Weights of a small transformer language model.
Size: width 128, 2 heads of 64, vocabulary 2048, 2.7M parameters.
Architecture: LayerNorm before each block, rotary positions, biases, untied embeddings, attention and MLP in parallel.
Training: 109M tokens, 3500 steps.
Each number is 128 + 32 x the weight over its row's rms, rounded and kept within 0 to 255. Layers, rows and columns count from 0. Numbers have three digits each. The size before them is the row's rms in percent of the matrix's.

# layer 7 MLP down (transposed), 512x128, rms 0.215, rows 60-114, columns 0-127
088:163080140182085117146111121096083101101155103112156121112174138075153079122140161126057136161109104170130111116099167180167103112117163153189145104088156125127094100181152136111083161215054087074117162145077114151124156161169108128157092070107178174107133161124119123092149120134134127104080122114104162103169148127126084149100167172146135114120189120159063144120162095147148159086149
103:199126138169125148108167067119190126125120114064204061123193104106147074161138105122127129081133090103142177138115104138107159163115111117103105164117122121134186127179145094160094101127098140085170173166076155128130139110153161095165136121107076140107140159168151126132075147085105134118074143095135175107040051133120139123137133146129090133125123104134087133071135123156200153111098
091:110096070075112098159120107126103107123124097144131118155208095103121068127040161135096151094087122136124177123129070127161152130159166122174166147150126163113170097159178100129072095167167110097181156078048119131101110121148148142105120161156146124135145149152220127122126146185096127166150106132133141096103190157108126168135141131124115154142138087147080086124151107089075139057104
119:103140104131143181139161088113115122114141137122108143092136125155117147081103142133167189070084138102154112101119094089111127131162109105163139174145087086122101187138255122108131086183092185171097155102161153107083096150134060093128113125093110133073097136131162090143122099161104089180136172102092132094115152171145130171158149121144121146114153113119123127136166106120028110073165
105:135126151138129152132120137127159106081125094120146072196089144151094109126129116134166155156183090115061084100183135128159131133133141127135097145161045128128143166051138110081072128117097126094180091121175112081136120098184080142174174049102090134150169198116093155097091118065131123118104121132105158137157174093148143133118085157107109125097133131128149090112060142178103133185130
104:089136112119098089083154100090156124153196109125154162133113150080104139127145116136098162072064123168122151104093133138101063108137103114139100145158108163109105179158111114098101138081108149080149156162151114141095107150161098096124093174155139128082115175142152105126170115122182154193152145166031141153079126092150145160157139082159127162098114188118123130126200179089188095087177
103:174201144140173105084047101062078124064129138139134143112136143098127075062081129121075140128084067085098227116107139119132134167167168137122145131105169136112126108130110121146157106131177094134141131124137101066083096102129115122183133145156129160146093114176110135179120159165140158182082132168134151099134123091111094123126085182193144113134120112126163108104109070095135135114159
100:204091130158098103120125101134186126164125137126093134095148098100189067120138081139127145118092116107157137197126129118091101181110149100070160091073121150116151122179162117126143098140146146117107234143136116112120118176177149158107168095097151102087207199152121180098154120118107171116092110131145081153158116159111111054118088078136150126133154182104137128103112182117137150125112
092:186077164146134055109138131148119114134160160138146150085081140072079156124116063141137120145161100129112075103144182102141126074164163113160115097083141103137143120116085104118122153153101135115109110140087127048136159116154199164106093152224117104125154119128145154147104150144166138126143115139134128132233116085097122130071071111074120077124105135083158146094097175119117086105095
095:123118171137059168136097133093133152123137100083172138133108165144125122055093135187117131102174144099124081151063150137129134161207140176106104100155143150070179125096030094081098120175134148149186180143151101132111177166147105130119134146122165119167139067116178127112121120096095173102093119149098128072142116155088075089090132097132117092110120130078174119112156153105142142175127
109:150060144131078107147182122177121144112102108103074107106172094091141117143107096135117098047148107135170168111181128059187058143103125113038165069174172118125146132139168140160111162112122106124156113113123170134189123110149066105144142180072141119128149141147121090119111170104152108119141103120168139133174072142117111091114110096091107163130128150131157177127061155160160126102172
122:158168135110127141117185128135152128129097123100128161152179128156103109120143082140164147112121155086158136097091076110032141128116067059149176111150104135123119092151151125105154128147082145074126086170104149143080111161105067114125106131127129131063111145141152191143106161155119130167094173111175176151067209105058143055136124078159092149127131074103099140147152112102080133152123
093:132142173180128112116172150107112137109135162137033144134105102091154128224061115101157056132095160091158086105135147079122188043130125148093153077071167138127146119187139174146140164104073143102126154161132147086108132144141136154121163106103139076186141115097143144130141180113122151112174107088105135138113124152150155109138137108165148108108146126166126184131169142155069091079150
096:107110062122192156182146174151129116181176162110172077116106139113090098155155112095150130122128126112109042181163125113126086127093068138164121192120150084148130149166073076092087155107073193056107153073156166131119147114108225173125112120121098085074142089102122154124149143160102131121172138145121126139137121136128145143134121131140148049111136104114112159103129118132156125127091
095:120174179152107079074080160119138145143148104085128114114154093111130150103121148093088111143121114092137060100099133084110106053142176151053081127098128109130176119144082146114079076129087108129123144113146089107175119096176136169134162105188134135105179136092087123122159095129109065081099107129195113067151148147060129078143079084142158145120103092137177143115090136121115114086165
092:140166142121156138058129111147126181059066132096170157171093147134112118126108113147153165083094110108143113113081092133124140152108133102138138125065095122145077159089169166123110152095189168119069080082164110145084094143095144179154075088117138127099074125148157143118133173167144113123144200095144142133122197102149117124110198133126077127100059112137176103071136145146125146188148
088:117104169167148148076112110121177103106151115137059130169093105101144168183174079128116155142156127062144142137160128107090136170175130114128036099148132180077155147071129122134183131097109191132118144088157126106198127151154135160121160110215180124085118175100127133151123106140109128134149132083149171161139134111134172186166168151125145120133092157149110116157134093186166180144092
107:074170131172159102130154110133144135164087161110125123139145164133063087108142142154153094146135136156205131113142105113043135117115162163180122095189134100127111150113164090179159107168077123160154152122183133074164144137100075113081161075095126118154172119186139171117183149133144113119155121141132146152174143141099113102098105094193084090064146118083095159147142152130119159070189
102:122109119114138128165121138168154165119130194092073052123129132202169167121176092117107119084111090092120139088118135122163057143155162105086139116131158099149061096103156174150130127123162124185082100103106170129095148133099142095108101149083104133109122157135127091136125129121096148087154101084103139101149167178139086162022086174142103133081209162145105131126108126142153097153173
108:103124162141159193162087087170097087097107142142128133112169112120122120174135190171099091102098135174134129110153120131134112112178147127097137151147176106142156057153175107187092184148160189059159159150118153142111105133099120081147108129185049094139104112146173111147125160136120154105146152146161112129147152100078115180064145101151126139095156216162101107143098109158147109071080
102:132139151173132136073128099083143117140209160119079106050142132111136105149139174132173146103122201116142123129166140135134113131135136153042057090173148122177139099152074146113114100137204068088109102090097125132115171113119107150162063078153106139122131119147105202137103096122107130144085118141118216124096085133116165120135076173132077087143105164135157155124121117131124168109119
107:194113049124131144130153111121155150090110157116111141126122067165157087127154073145109162134115147140068162151174137143182128129134137147104092123108186120082153086095163133106146182151100167108120138132140158125119166123138082081096086150213155132098111173063140128093165155134104115165106087076148125103121074065204092132130126113128131152110135137115053076105088087115064149134134
110:166195168163127113132135096119058133122149189146078066113149153149112145125119104064164107126115141128139119127167116148064141106127114167060074172126112138138151076140134107098102105128103098123096150129115082063129111076099176171105142107159087171113111119082076150098087109144183153064146162139128217110112118146124125177106112127137122093111146102205175155114152079134075118123119
104:157142125096139088116080143145207108112123077096137133186086128098134218158161133124093131052107101126113123103104172123199122174122113141132155175113131114144131119117127130141102090120148154067131132094139065134107141127124162170103152142156126120169121084079074182139176130096109106087072111078164097134122117158109125174117152157139075135176085165082155148179084103126205133172141
091:128166147097142153103136099129162172102126160092133132120140111071109130141121098094118154096164137096140125140037107184108135159123154144162081121155178076148136120216131140156085110126117144103115128169145130075115143137133169154123143135175132079119190193131147152136137124136138136115089133147139205213086133131182144086119140070093234144145179176139144154113193116122162128109119
103:177222119116107039127150132079147134149122126160150118110144121152197172134064083123141124122138132114082112136136088127083113120117071109082140133095097154114128109102094145103114118110131099111173163131089179140092159130143121118150190126130168116094142150190106128176113171084115087130132184184174062192109073138087150097178131158126169136124110087175151095117098148089142128110080
097:179137144067144086115070108123071148117045105164130071113109076134115080149112123067101181175065132148141155100138135165120145150162125142158124124117087132126174143152130157139094093168090133184068146088089173080093104134168170135104114155115136097113138126106107066171177106107147114111131095164073130098136122108145114084068153146088116128149083129119130080108134088068087097097170
090:124103084086077131139104127115079123100145128135178162094164192098135106146201117168132102069136161076172111108130106131180101133147159090129095155133109180137153095116071140146143105064128107139098144097085156133174163108167111112078097137124170116125115123174200113151097112129095098145128121146095182081149121056164099161085126160091153162155122101058147180056129125162123163154121
096:163132158130149051173139127145069147193128147167115123136121093138136104120131087097107102094155116128159171105203162120161136124131130154104151145166099115156171108067143117130098163159088149153122115108100153174137127126141092098159108134102092152133086103167187132160163118096106166078095102115126071165164154137149147156107091118075101183157128064179149130068082208104173062097159
106:142156075145090085138134128138136156083114138165126112161110140192139125157092148158160103086149175118130114112109130165148155154119129156110098164145121093095101135082134119114122120207065112098121126105132154139084163146100085109198127087145127100105087119109156146181138161113181128107132122096126110131085195079237092082173175155125206136142079181171140128105134080132141197127135
103:173108091112117143173113108124074147077106052117125131141135144133114130176112130129165142147136166071139070167164148176163157082146132043135140115116088132117079140144080126150161100106174161085100155099055115132193114150093138132124142149104153104131151091079188111071169125146153091134187115111125174105216134105137110129101079148150118096093137080093131107123070152156131154078122
105:119106084148131125107100090109117117194151113126130183124112145091074202135136112185085094130135143137167072103109116147143122071151138073144087118164069117090134068145112136137103125114071144150137182160114147112143089161098137096176130155157097103092125169170089127158089157124152098147174066155166170169093144150172137138180007100102149136106091095127165147125157132133095112128137
098:181098084115166077102157136156167155154160102124112087087110091046181071125108089094130098096121180097106116151126045090066127118156157144092027103055133090131147127088079103132124149151122153113194169141146130099087103089147157115112108108101129134118093135143130090150148149094161123160141178096108143141101120194138189101114127120115158172152131096100143110142093097121105102119132
096:099120166096147179060163130104178126064111110132161117190100100157153141178153136126222184144165099076153130147187154127119124123116090157147133134102089140115142152161134135158096171110135120178140095072105142147125162182116127149111155106170165148167132108144156149087175165111125170181126124164151207124135158132078144141064161210152150082146104135154127114130148108160165178133116
107:165084140119107154131145054143139127199125134127118093118144111177106079094155155151120066158067154122204161135145100103175169114117145144083109181151114151140122153149184165189149085104124118103143123121163142175125033109119123059180116133165141131175168137137111099055091097080115133064063125120149112165125122132139166130123121094126099094169134088105121111135127115107097174089137
089:144037195113080118099101162129131141082111104145163087103146147102080130072118163143098165139171192099105107107107177161125139135133165175104161154072166118116105116065060189172121120158130120164145192138108062127150149138121133140123103095105137132106159201081118128132177115134131151120127167132137150118115134111103076083110157106056152140151114167154112104096079120206146114120132
106:170150140101115108029095194114140142114147122104124095177155147128089163132173144146144167145082129102176111159162140120089129140096143138089080139178108145135150081077095148168130121096141123119082100115155119106131139187158103105151114112193155158108125156078092122095118126130141079085133078124157224165093134078123100141105156106107171157062120099177155158106197163080133155100107
099:129121160123179071122145091120116065134140136129096114135096118148112153105142101143096165213098116117147152142139126139143138142178125156047098065142152153078135164099127088137126143156114172201143124130177151138114154175086143097115143060134136094131124137193115144035131128157088143126093108132106147116155063093141149168101140104040172143151145169187144140100080073110157119157147
102:105113159169113055134162146117141184144116129183126131128179080131155120095142137159124051114099118138126118185196103099142098097067198153066121126131140149105090138082170128163142169170109107171140127174124119098180167150127147112134127146126126189132171099174116078163089105066109112130133194153124128116151137149114116085153093087103094119148162064191163129061141112099110123139103
091:161138128134127172078152102176122139171161129147096072148142107121128112092172161135119128140185175131144113124099163194146121115147123178101145191090153065123170169089077154128093091094090144105124174149132200199152108182130146091142152101091095091139173112104114124121125142104160083190072113076155138164135102173182152148122122155083146119167164095151127110138109080132147061160157
084:124085155113138107097166213140173146101162135117157151109129148107118174112134140140163151111157131130209141143121140085127179104144115178154060180161088119122150181154112132143085148124184102176133104080096142115118138142081139149147164156158167123132158066117126177161084153159103167106137163115180163137082122162130164076163113118117132192196075079124118143102102117145203177137096
100:082133171070166130061109162125192117076167135085167055145168159132129140098078108154103150105162121084138164162126119082101114151143107196190108102127142135154102162117133195136146168096089137064182091167144179142137113159102116090138116175136128142118094138144179146125121116114101155101103180082113151121164139137144137070166124135143154117147129083179168138067108176096108121181155
106:102136172127043119142151121134139089116074146138098113104103114183122167122107168118082119182116099101132158117090147107126139140131137147116192149116085136131058159061185097171083159202116152068100047086126092120112135126180126143090148146127156117143094169147162170156087087126077140082141125102180125111123097137102146109193091123147146114068139130144155149119190072159095131127109
099:100117150135095078163110157142174142186135094164143152114121147140059096108089116168122070157166119131166106144100119148120144173108101113139193124123157121124139095153138123151165153170108166124105097064116103168124077099166132101204078112139104162132132213080153146086181165101153167107131098140125106155155134185175112155121169057101076122155121117088124165107156063088081153144114
093:086108168151104132056159083183141134171115178139106158069136128124158105146111132111183130118186137105056107121160160151158153196112161168101125166120130138111109160117199161126094159145085174148125114183132087186156099097162182162150164153128123132082174157140076157132052110110116121160124134123133159106113108154060135120116133175116121178097097122093129073117107093175155079149116
086:079049121109171148126124082141106148193150126113163148131145096134078136092077100093142077106129134153117090142080111106121112116170133176141179120092096156092132141095154140170101135135100080092104121086098142120133173148139110109147096127144164169140135188145114165112121135038088095129127139050056167145176106093101147116158099166117037133135165110114085117126117088141130176171078
100:088132160084151064131124140125071104122112162158126133093152108107172117147127094104180152094150130090089137111131153130156176179136144125126114120074162138132192169115125124150174102104128135105177202181099111129110084136068145087124148094105093122165151157076122154146116098155037118144103161065155066205108073114128134100126114176122090137151088106159136090097121081155172097163096
118:099091080082071140185117117131193151129107115106176145154159122115175116083107116158076133059094084173114094109168150125093121167103131079111200142157196114114158100173153098125088043147183127107156154130155117128147115114109143125132126143105134123101101129099130116179138131182158084143083113097175142132135199184096132157100134131159152170162142087147167125108130120130103184064100
095:154152119083139158110143092199156160182110116125165061110153166105147138087159093091131080119160129124088154121069147194206148138100138131128187094106184133108141108141172172134130042141141081108109128114129172110094110083107168088125162113201120096123136123170139128110046131160156139172085111129096162160070099148153114142107150102099098142172109087158137120143139124092108152100094
097:173125128109044077135152074134092098194132128061133122121097109105098138116127133082165192130151132145119086139154151046110089124108129103136112167171151169130158170117159125156077142088161184166099106090188165128176128119117110144143157156099136159127177206163102129130109154094151139129099114100116109180133092077163154070177063146132126134143103082075099146110105135132113114148166
095:072129062132135117115101125115092130140128085079131119170096153142112111169139088166148153158115116143175113137091156163159133108092189124092134153085135116128115173129065141121178137122084090095153080160098145148182116115103163155137115171160167155164131113164135105152085168179118107109136091065119163135131063151199139210128179080097161114136138130078073109132097118096152041107113
103:117096148140169136145111118120125131156092133182066118125107191092129118104109042126188099136100138160146119128186149107202121185090113123163118092099111092117070089136116130113090107156149174116133149096175098205127113130147154113141114157125151153134187126135130164126142102112068094085160185121118170125164112145173090081112110150059123094104140063143163126129107138113169220090139
095:166148131211109167171104054124159139133087119083152168196184137131120093083134100108137125120111098131136197124148050113144190175158120150132145130150091144153109153154144111092158157156110162120151126142123126136107128134149074085086069144184086076136111151138135131178138138149142150093156198140188123106160165101135144153167148138153095110178094088155099102094148163045112141121109
090:127155101154127124103107148144114120179086184080166103145123087098120089141134110126096193077171075137165176179141123160123090144125165122113108134132111144151080133111139101170099121137072126144122121151129140141132079109073150084146068081166095106108174119164158164091132102119120163102098163067093136093131147139161123125092130062185130147181070135047123139102103200121052110085112
084:103103138063145148164074124094104151117158114135102141078135163064120179102105102107118101148107195152162144106164153083148141177112075092155142154074084105115122189177138066104119132226124151130198096129163140093094113093155102103151064145130135148134101138164108163180111163156120123154200139086113116088139161188093138089130128095181153112110129158108114147113170132122086127125131
# layer 7 MLP up, 512x128, rms 0.209, rows 61-114, columns 0-127
092:057115108105135117167103138154048142091118121203065170138060135141108173088082140123126115162142141152091072147149148156170095099121153116145155103106152129091094139082139167131162173154118101159087110104137126112175167149127093160080134164143154099151100137111162128090199088159109105146203120146133109178185174102133096113153159089081111166127127158123126110188114122123097064143167
095:151166124124140170118133067174102082120132143142106138124073172124083113129123103208130080151087145109089171113114144159111132124090073155129147126147108146081064147128129089074097184128102147195118141147160154077092154159122110120106119153087149177147134054148096082145108100138103169143200086136159143182163147170124072139120187123178169190161108123107134146075087138109116123151131
118:134104096111100159161114155083098165086140108136096140100087094149181157177121177115155133067104155117156121078139150137170180086076104144112145136133121165138143132110132148117195111139090096138095160140214120126186128117114131137120108153143181163103164168149204123102169086096103090148161124101135127102115170088099081167174161178108163110093108167160061094203130127102185118154129
092:176159150147131076110152091157125154175113187069087169138141091130141173150136141111136110135135132193104100162144090162162115149084112155105115096071182171111111088104134172149101160177080145135111161108103115078176141140125089132110093208138104099108126117141090117129190131082134122152113068163152155179132075089147124144133142138195121129102057146103128158125079110119160186087070
095:117164184145081112140071137123111098122093077119139136180088097172100101101149126172147143161130152149113060142174123150119094148114148122173148112128119162106111126104107103128078171139145083107170113144151124072060096126176064102052114126105102081099131085113152081126111248149129151159159132082145160097126144161166145110078129117115119120146168106137158121142096154105088128142044
104:082130128158171183138109111139099133097136132103142135130117115173104085163181011126157123108136145167077115130156092123167134124114073109149176135183154123107114148141113185109177169143107075162158117148072130119129059089105191183125145125153106117115169141088144140113096099179120140118108141191116118120092099167176068077131155133121128071131126126141165178155168076156182123131104
094:046130107102177168149128143126133154162125135136119139161127067136146130180092195107129140196100160144152089061127102133123116095094130127098133116139130179129095194058153145125151100131129178122172161128086139126088099110120104139128167171090093221202110108104107208121129139125148154181127131144158146105167100070146132121088136110082145095081114117095105101102131094136104164070106
106:138158162149152204100178123166160076092154160079100129157105099105157125122146139093154119147117128154128136152114139146149132129175073137130131077149099134118144107091093128109197144093123137168154091073109094086129176128126115112132133090166087083116125181103128109064133117132183102118120068120147115152102171081096065179157066184065157093152168186135120140192173091125181131105148
098:183161122175143129126094092115141190158092113163140093131185135099112132194185174136112128141099141085172123119156105120121083151032127060081154157095133116125148100129128094109117096110164086171131101107157136135121142118148166130122114176116208100184103120078144096081152143147093127118159118065151130109158148120156182143122088207123153123158160183156089133144052127101141113102115
099:128125089084143094143140100127081173077147106126143141056139116149136158042164167122139088138106138171173109107073112219087144117113173090113094131182183151136089198084105155123124171163167167129143163098138134101090170142106077120167129132189108107143096109126104101097172199089110147148137065184135072120139090106121118188144149143095123121127119106148141099121121158144117154141140
113:127137176103176119131117183136154147139176082122102171107121127104189223106125159126112126108137109126112107124105122105120140106144158193159137105146110117157098077114145057107107103090130108158129080134148075179155137129119193198179095096080122110169118073092096094061092102182112150127120154127132141171110114083085110092132098131058125103130087136132123210128076143132116165153102
100:067162108125143171117172099182156133116101097160116143154094139109112061107184171135168142187118057093137156106167159111151085190194149182154150174119129127130151154166106090159096152121146085120071133112174114157109135119151121077117132139079159161149116115096125170103159057122123118106118125120154120093102166108189162068162147111101089077133163118089046110113112129089150162130125
104:124170155153091147077070143113097148094138097153168195170139077136173160122097127166136117110172117155163218140128115107133139112135126085113113077119140160084136125090108105070156092091175098139123112144102097100127118099141132079129128109144112073141117170107189036124050134110180136142092177155071113173135181148121102169149137145144129151125125184108137180132130137121104136111203
118:164103108128079136112113118154078097065075125141184138064117094112083154158123118123077106092147096158115139139198154132142157186149109142128169114170145130122067083089106112144107062142140117131143102118101102148147160151085170166093084087141181118120110120137161158107066163122160162187100115091125174161173192130189127166133077133101144163126181168091089153144158117181153148137145
096:120139101176134053128166109110123143153143141130074143099152121086096172120063111155109161183156105106091147081176137121112084115182168182163153113142158128129120053105078103056123152148116065099111133193118105095203164119126155100132109139146128150165174101078106091156120111065134176143100113118117099164153078153154166135129117166118105145094146107098186155174142155110098157118177
096:096156121085143112119100106150087146110175143116213088085128175125104132079105192128194175155155105136095108159143170098143117121127114191107139120154160091155096085101051060124143142135106096149103065159134096136107151141099155081112092124106138123109115140133109178161129122141158163136177123135156120106089105120170088096060076075162114106096144151061195163155150100116118120175150
104:099140172114120101128122072149087128124137130178094115069094155156092146101164128168154089139116171132095128125131112139127093134115115072104148128069108163111180129095173189117113119136100090131122134148086103084091121090063106109144238147133104136173110084166146149162097188064103194144126147158133148125175124159098117216132082143148107110150109173190137136115114149167122175158110
099:143066116085093087073140093134167126153137109147127132148099058122152136152110146141115160124136130107166094119106136147154053135164123161105100122153099182182108058105057147109151175147053099111109068117102084079184136163155132092107182125098135172139110144165135106151157121101195164165118121124120086124127101076152169106144155107127100183120089071164120160138132125080143160089076
096:105161139156088188142089096178111164135146148125109089123133116135072115174150167168125102137095123156214105181099132161142184110168173130139140106125160091131122154122124114116143118110120123101148089153105145141147112124021099091134091169131123113179090135089143136108160072057111153104104167160100147071193091141073109173159099124116109120119138141183152149182073057127160144137104
103:137146161140168153166141052133088102170071118103115134158160099119200098097114132122119108086192109162100110123130112100073150105090169098085229126094101145122083164117162147079104160132184167110057164167170133132119146115159150135147149155098153166149109175145157087115147112113177118131126191152159110106188175117153123131125141132149148098163045148118142117157165088117096129147147
108:161139097168157128096116176137160097091090101138093162182103114119144147118074130113113140165153158176103157111080121122082114127087139133129174048187111133107066163086100110070141125111186163097133155110096083150192128107129134121119121154073093138123117101100157175114105183099126130159143182155156098195160163122083155186047162114187149151090155101124134138130122125129133126132059
101:169182059108165104170087102104139143125095096164130189136172140139219140134127115150170118147115086142192169184082085168203148110108163102189129080131100151179159127092084104108155107110115082105147114136106093101109150149091068129121139119150177145073158147106127117124161101105059136114047130151176141116114166104137139114168136122121118135072135149132125096116142161141117163119084
096:071125104144138131125110162131159134144169151115142188139163122145189074152118147110150121153137120106110154127115143138133117106079091155045124087128095101114173133094093128156119191069120096102112176075174156181133121125107115115080206122108127104188163140109183108150132077169149153151118095134142124129119216154091141172111136101055081123160113064100162141072082163169120130134105
101:169074111111130110091103084183161129139129141112136132148152117119100121168125144140142111159090117090101075111154133168165122056111112089093115121151115148134038132087103078126160129103157156093155152151175094162102123147157140174119168155094117126070104089105062190184081174142198109109142185137106141053092147180158111131112130123127090077132145085131143118177100192145104133157154
098:106124071123109123150044100085094139087093144106067109150093142187181152164146186114130128163123139148105073124119131126072134071181120111163150157136108101161102120099150087150114074132170123075134091130123202159145147119134105145142202136163129134124121094181165115115159117089121122149160111164103164082168055076094156135123112137075135145085099134153152177182147081079130137107101
095:104164133070126106103085116116168114147121130161107182125146042167090154151137092139128123127148129162080136193144123168102130149136153155141029118132131095111162106133120131146155174127134066155094184160113126128090088102203116151071127128115181161181097114117108132110169098157139135158064131123140131030133163112079077107127169168114131108157142100126136152171183124163090131092153
093:107177166137103153094137149125120130145093123141128118099127125189109148149126143164126133128092127147079123120107154196100120153098100104099206136114108113177127148159149135123123141085125148180116112166144158042147099170151166104118174120088152208013151145135073163118138129104186092085112107100096060186091130154150111133121154153165116040090110147139082103138154113145155115147135
101:129156124142144109159119129099145127067145157088157154065120084129189137160112142130139168109162152126142098113055119085181093064165130079118106160123202121087151068121114121155144204128108104127133123130167161183156087104118107126119120118167168135144133123152112085136150124119045144126142154119158120100130088193193103120193135069090072080122136147133089147159101101189108174116129
100:085080155154155154124192143162180099168103120108105141143097139197155107066137080197102152144140172200173110103136083104148105102078163129076141163130090141128156054165114124163122137172142127170080084108119166104078136125139113165124137111125155111112132136072138206084136162082100112148110089141153069150134119106134162117118134124109155159113060116174120163123126117119128196082139
096:126130115103116134127110110078076188128167150184104105107082151156078189115070051108125104166114133125166187131149153069102097155138150100076145137119181131210094107104119185092159118128117114152148131140146212116134116139091163138144130111118148078142110095163124117138118117124176072121116141174160107162104140126104157153112103140135049204166114188183152135161113158147123086109119
115:139129091112170081144102082197139161104150133108127071173177117130110185138091173099176151162135170197088186130107125082063131070117190135131101096162158103128127187122149146150125167096204131065149099118118125065173148132141127141135170075090159096170138120116123135110138116113191109118103102109090128111110116070078101159116134102112104151143153153130085178120110117133100146113180
091:105107116156124083113110092095169102132110164128078147168113103151121184072048077104063101115175145102153121110131124147190169142101088084156148138095115152169119190102145144177152131144153132115141144127085088102124138159086146144077115155068110106137126109127073124129129090140159136126174117187177105128110145033123099109123126133130178068176183193152114113098086168155144166135130
093:147148110108080080150135090125109133137123132101201132093122154093094124098130145179119120146124103141167167065098098114174169134152099083114181134167104126153119098145145146111128116155127159140061175201106139128094111147214107155150111144113133073085102104131123095189159108146192145098087125093154106126152123113212099142103107069119128162040143150131161185154119170096072122131147
096:153034116163134153114070131136205181167126187106064124168040093146117150161113119143161111115143137109118116160138117135138087149090081177134125142109163106110097188082109093114174144170103039136103185083123104094147158100085126126218128126122115158122147094167158139109110154085166104107140101133155110131126114127112154068111109139120124142083122122161136182119144176125107157113142
090:130110081099165130151091082145145104110165161125096089133114101069118089130072157205138119093099063148117106193139101105137154147077085155161114120165163191070089088130176109122081107160146097072127104127145098101165075146121074103108156129131097161099132124124117166158139062087102152168082170169154164162107143141165122135071135167090138152183104131148121158166130128112170143153169
104:195180157138150120193137061076061154148105162167140130161068138148090109147112132213160082105182200120145107106136121137134139175106073125064137149153123144112134146142091122146162112197113125142140137149126083137176150111167128158101128120142114123188102119168105152116141111124092135120161096120121079161088106145147107152143147168101134082139140139096086069145053089141160071124089
097:138096135062111135104142092168132189139136170132208127140109053145210101156068115160159147157079108115106116167119165093092130128101139183094075107164121072132113154129105148155088149148136066122170150175169111134145153142129080156133194098133084175145150082139143174131119048104147157117143110110180154090145142123093103109148161108119103125175174147103107140135121108060132154146109
101:085122172173134178149158169173191110121147113132171122121102091158089123108177159154141148064139039134154144108088163170168073118093119115149181151135144130136146071185156113055110146131115078167142100150108135155133043164133105111091167141089140119126113148101135156134164110140110096137140108139158135131160103095113162115125083116140042149103085075082134142148167096145064109145153
103:136131093151113122085120070106091108167077115113136185141107109134151116121091113072192154161171141120115156151128145102059112126137159130112147078143138124159174112140126132157153115137093119168149083146118141123119122080158125066152121171168148159081094189190126142144126108143146088073115145067089133132095165132063088059137113139190122141157153135146088178184100158134151216102072
090:161162073193094166132104121152117090185162121151148090125132099122121095137086147135106085158174120082140076192150159160112112100164173085052135084089118144104102126060118150090179094077099127111152183137138133158168142107161112098124164130116111108142100160110169095135134148131179112121132123115122149210110102087146107199152157155107121071076140155140194161144103142119177109082116
100:121096108145055144170166150104079111112162135126130150150148109116147095172142146111158079125109120143145086104127087172112149071161119104179183079114145167175138086144176108131176145174140141152108187119133135138125132123186068136133068136118104131138151155125129049108123163119123129172108016147137117162130060140121088153119120154142106154110068171057118124094137106101158152127056
111:189153102106180141144096107166118082126098148180162136195157140160087139177151163114175137178175164112075154141157162131115083174085089156103144119114135165109104188131078135136126131138130133148161121121083104103161099091067112141126129112100131101093135146129123112175179170133123081133106144144102191150105132117170143062119087148086159180135087169177085101112060155050104122102116
093:147190114171127202129131104107125160094162092131169139111151059150111078175100148096067201083116199124081133126130080124109136088161118119162084083103099152104110142153151172112149115150117158140111161118178104120172111114119063131149115141110187142165095072168097113123131155144107136141119139138116171133133149116104143128169144192140092151110169160119197094207115125108163122093194
097:183145119096104114126105133089115145119161133115114124146081104059183171153154161117129108209107138071175155153102059119168130091121146131083064121121162099046129134090122074143113130087138162117156155114127120137128148111127078172152141142161158096185145121116169099091183155122131204070142142128169132111117159113169103153138078093146114121156083128127112124136145186122163193064169
088:178197170173085130173106138133140087136122082116161110138122118159156093184168138099155168086161138103161104159105137158119144102071110131057149128145143138154147154153083109131084124108113220103129120148143112106127156088162151208070132169132129112125137126106167089145147115151179111097115115114205069078108143147142141134064154126175146096192120133163197147118135170107153121088154
101:120147145134144164185140091133129089130147110153169121166131115110102119119131175083112158087085030087127088168162146150124085114063185204153128165136152085090136146126133134109062173166107119133122170151151121158106092083103110169084099095130065164129142092136144146140093135097154111132086069174162123179079093119125109140166157099137150157110178188147115173120141125080129150186149
104:099198139096124173127102152132131201166151171124066108139139087108153089092182080169127063159085109131104125125139120148182076133097122114059154154151132163105084181111125151109104161108119073142097156144095143114122135128118154174163087074098100093150099126147153128090156085139108168163116149123119106137147144095111103141129177080087106132103105132187166105141116173184112163229132
090:142160137130153112101170171110134145112169163141109101117127097159149136068100130138190108166098096071139091180101080122096130157070159107129126103132131142118149183098079147119116200159105161158110079156053119163196112176150150125147071168066145167111121099084123064162174129148119099114076146038116074136191104116117143145130104121131172103107121138153184116153148124112110133138133
094:116104126099125140061116102178164110140187124129115095128114110167134165150148157108122097173164085159117145057167056105179148131144089093134106069154114134128143123099120115192106082133142146088130149088158132136111094117129117092135085130134108116159094136096191177129185089125081114153115121144129130051179127102160152131071095085185182146227149081154172141119089093132101133129136
097:164126126109153130116132123104147123125127174127157164100120135166172152114147117074182162103157132143151141090154104069077069119136136119145122112128145113144153139170137078094063132151137114135149160154134215113159108046149147091108137100137164156120078110111155128101173129156150091134054127103140063125176108173071140073126069153122123136090124099199199127132176162170163185084143
100:133120095133158147131148140156187140106177108117122092146075152183083140115133172189114103169159057081143144113136175120115148156086088138147118150096143138123111117186137117181108132198126138129163126163132117130174096081136060133109149071121150147118186073129197085166126122130106141108080134152110098154155154130164117152107097106153103104117166134185172171134073137154050050145155
100:105152109063084147139118083135074201113109076174104097160061101137160155114132155164140105124102145103041129073108085132157174179127090163129116078138134117139134160128104166114185134081139119153084148189134120147119118195101095114121163073099095140108168085098171167119078135108123133174091147136141116122105157121065095173161146131133110141137084120143168140148152148196152095172113
093:146163137127112086126130072166105158131127077141115156168091122105107203119100141135167098155163144145112078086187130132161200053113092124176155200130121071127149142124154203121173147045099138099145078108154136080154123185136126158142135087124110143128075115084099102091124101176112101130120130179161161121156142100115153151149107173057144131132139109129067125140114133117151102177158
095:136122150155134119123145135140148097151092095100123093155120093117161135162146133143119109184086104132048111098127180135103102121105145158131138093102119081127096132140129175122158113103112105162116137157177097091145164124133091156100136104083197172135139151070142173122156069074098155174153096140082141074154084081176078194136135171026145177146128100125172124117053173127092126114171